From a checkpoint of a small transformer trained on Wikipedia.
Size: 20 layers, 2 heads of 64.
Architecture: LayerNorm before each block, no position embeddings, biases, tied embeddings.
Training: a variant of Adam for these matrices, 121M tokens, 7779 steps.
Each number is 50 + 12 x the weight over its row's rms, rounded and kept within 0 to 99. Layers, rows and columns count from 0. The size before them is the row's rms in percent of the matrix's.

# layer 11 attention key, 128x96, rms 0.107, rows 83-127, columns 64-95
114:52 51 42 41 57 60 59 64 57 48 42 26 53 36 64 64 59 53 59 76 62 47 38 55 81 48 37 37 71 37 64 54
084:64 51 50 35 55 46 49 36 67 47 70 32 45 48 37 28 63 40 59 34 50 33 38 60 48 17 62 78 20 68 37 34
085:47 42 46 55 50 62 47 59 36 63 35 61 70 57 64 74 35 58 40 69 53 59 63 44 68 69 51 22 69 35 63 72
107:48 79 50 52 53 35 64 57 49 65 36 27 55 34 69 58 44 50 45 64 64 44 43 48 57 61 36 26 66 62 59 56
106:89 68 51 51 22 32 61 50 27 72 45 48 68 57 46 41 45 57 21 49 44 46 55 44 62 50 64 44 53 46 65 42
110:62 53 25 44 53 60 45 47 50 50 63 30 61 68 34 43 50 24 59 59 68 52 50 54 64 28 68 66 42 48 57 34
088:41 50 54 64 50 62 47 56 27 54 40 69 43 51 63 70 38 54 26 74 44 59 63 42 55 82 48 25 65 31 55 82
104:37 58 47 52 37 45 48 40 27 68 32 49 51 42 49 43 51 72 32 46 61 25 71 35 45 65 61 43 51 64 35 67
098:62 48 53 28 39 51 55 48 34 58 44 26 40 47 59 48 58 45 52 68 46 33 60 54 67 43 53 41 49 29 35 76
123:58 29 84 39 51 39 49 50 46 54 42 55 53 45 48 44 50 52 34 53 34 41 54 50 50 55 47 54 53 25 25 75
102:24 49 34 65 44 62 67 48 56 39 32 60 53 46 59 58 56 55 71 60 28 68 32 55 26 50 28 41 58 51 60 50
104:68 58 31 38 27 66 45 33 45 48 45 24 44 60 30 47 59 39 63 57 68 42 48 43 60 42 71 55 54 61 53 38
080:71 51 24 47 30 72 43 57 54 53 28 45 45 56 52 71 58 56 49 64 38 54 43 36 56 61 56 40 70 55 63 47
078:59 59 65 50 50 32 56 41 45 56 45 25 44 40 53 35 56 46 70 51 50 52 43 67 44 40 53 49 39 52 52 41
104:64 60 52 81 38 56 60 52 31 55 35 61 65 44 58 61 36 72 43 59 53 64 41 54 69 60 39 22 71 32 76 47
091:59 40 51 20 57 43 51 56 46 59 36 28 47 44 45 51 46 50 39 60 55 51 40 45 63 63 51 23 49 60 52 70
081:40 45 42 54 61 57 45 65 47 56 45 70 62 59 61 74 41 47 40 69 37 74 64 42 53 74 53 30 68 36 61 68
083:65 51 70 50 58 55 47 47 46 33 48 49 52 34 53 41 62 46 63 48 42 09 60 70 61 41 51 54 34 42 24 58
089:46 54 26 58 35 76 42 52 53 53 52 50 43 53 47 68 45 42 42 76 50 75 48 45 66 73 63 39 56 50 60 55
097:45 51 60 56 50 55 43 52 53 56 42 36 44 37 60 59 49 58 35 79 27 64 63 50 65 73 56 30 66 34 43 67
081:35 41 40 59 64 58 58 55 39 52 41 62 52 54 71 74 39 54 42 73 45 65 57 39 64 64 55 23 59 41 59 77
099:70 55 40 51 61 33 67 50 38 56 54 27 67 51 55 50 53 42 64 53 62 42 44 63 75 27 53 43 50 46 69 30
102:62 43 74 42 62 25 57 45 21 52 44 39 54 42 66 37 42 53 54 40 48 34 42 68 47 37 43 27 48 39 40 63
093:39 45 49 58 51 59 37 61 40 57 44 74 54 51 59 70 38 51 28 64 40 74 55 41 47 80 47 24 63 32 60 61
104:68 34 55 44 64 30 64 43 47 45 43 41 57 46 52 41 52 57 70 26 53 33 42 66 53 11 52 54 56 37 55 42
087:62 56 47 55 48 45 49 41 65 40 62 34 41 45 36 31 59 43 67 34 56 45 37 66 43 19 59 80 24 59 49 16
121:36 54 39 68 71 55 47 52 61 48 62 31 46 47 67 52 43 28 52 52 28 71 32 61 46 48 49 42 39 59 53 38
117:36 49 29 58 56 60 38 53 64 48 56 44 41 54 56 62 47 38 52 70 57 84 34 41 54 54 50 41 47 59 55 40
094:13 37 51 48 64 63 37 60 53 50 44 69 48 48 48 68 40 53 46 58 48 62 60 39 48 86 47 37 64 40 44 72
108:31 72 31 51 55 62 41 49 58 49 32 35 55 54 44 66 44 40 60 53 40 55 53 46 45 78 49 36 57 69 64 41
114:33 61 46 62 44 65 47 39 59 44 32 42 43 47 47 62 52 43 51 52 24 51 52 48 46 65 42 49 49 51 36 54
109:67 52 35 44 49 29 62 55 52 57 44 49 58 60 33 42 46 52 52 41 52 57 47 41 33 50 46 54 44 74 62 31
085:37 50 45 40 53 47 51 37 66 49 57 39 51 49 44 40 59 43 87 27 66 33 42 56 44 20 52 72 45 73 52 30
112:28 28 43 19 52 66 38 59 66 49 60 56 45 57 43 60 46 29 59 65 59 67 47 31 46 63 47 52 55 73 41 62
088:40 44 47 53 59 57 45 53 42 59 41 66 54 53 70 73 34 54 28 67 42 65 62 41 59 78 55 20 64 34 56 81
098:77 59 49 41 20 54 46 59 68 58 46 30 62 53 54 59 59 36 54 61 54 53 47 56 59 37 52 61 70 65 71 40
101:59 48 50 51 24 51 49 55 28 54 44 72 53 49 54 47 51 69 13 51 54 43 57 37 36 59 34 42 68 31 58 60
119:35 58 58 55 63 39 53 45 16 66 50 59 68 49 55 52 40 59 55 38 23 33 68 53 43 58 59 41 56 60 41 64
087:67 64 53 53 34 40 55 43 57 45 61 40 55 46 35 28 63 45 65 33 56 36 31 61 44 28 48 77 35 62 46 22
074:43 50 64 63 62 31 57 48 70 49 63 51 37 38 56 32 56 53 59 36 51 52 45 57 20 40 47 64 25 59 37 26
116:32 52 43 47 48 72 34 52 54 45 56 57 49 63 49 61 45 39 63 66 36 69 53 52 46 61 53 57 51 68 48 57
114:44 45 47 60 36 49 66 43 28 53 38 48 69 53 55 54 71 74 46 46 38 41 52 59 40 44 42 50 67 39 72 64
118:77 49 55 51 47 35 57 51 40 58 52 35 45 48 52 32 54 54 24 44 58 21 51 54 54 39 49 62 35 43 39 56
072:46 46 33 52 52 72 51 61 38 58 51 65 56 55 53 69 40 39 37 79 58 68 49 40 71 65 55 30 61 33 61 66
083:66 52 52 46 58 35 55 40 63 45 54 34 49 46 37 26 59 51 63 28 47 42 36 61 34 23 56 76 28 71 41 27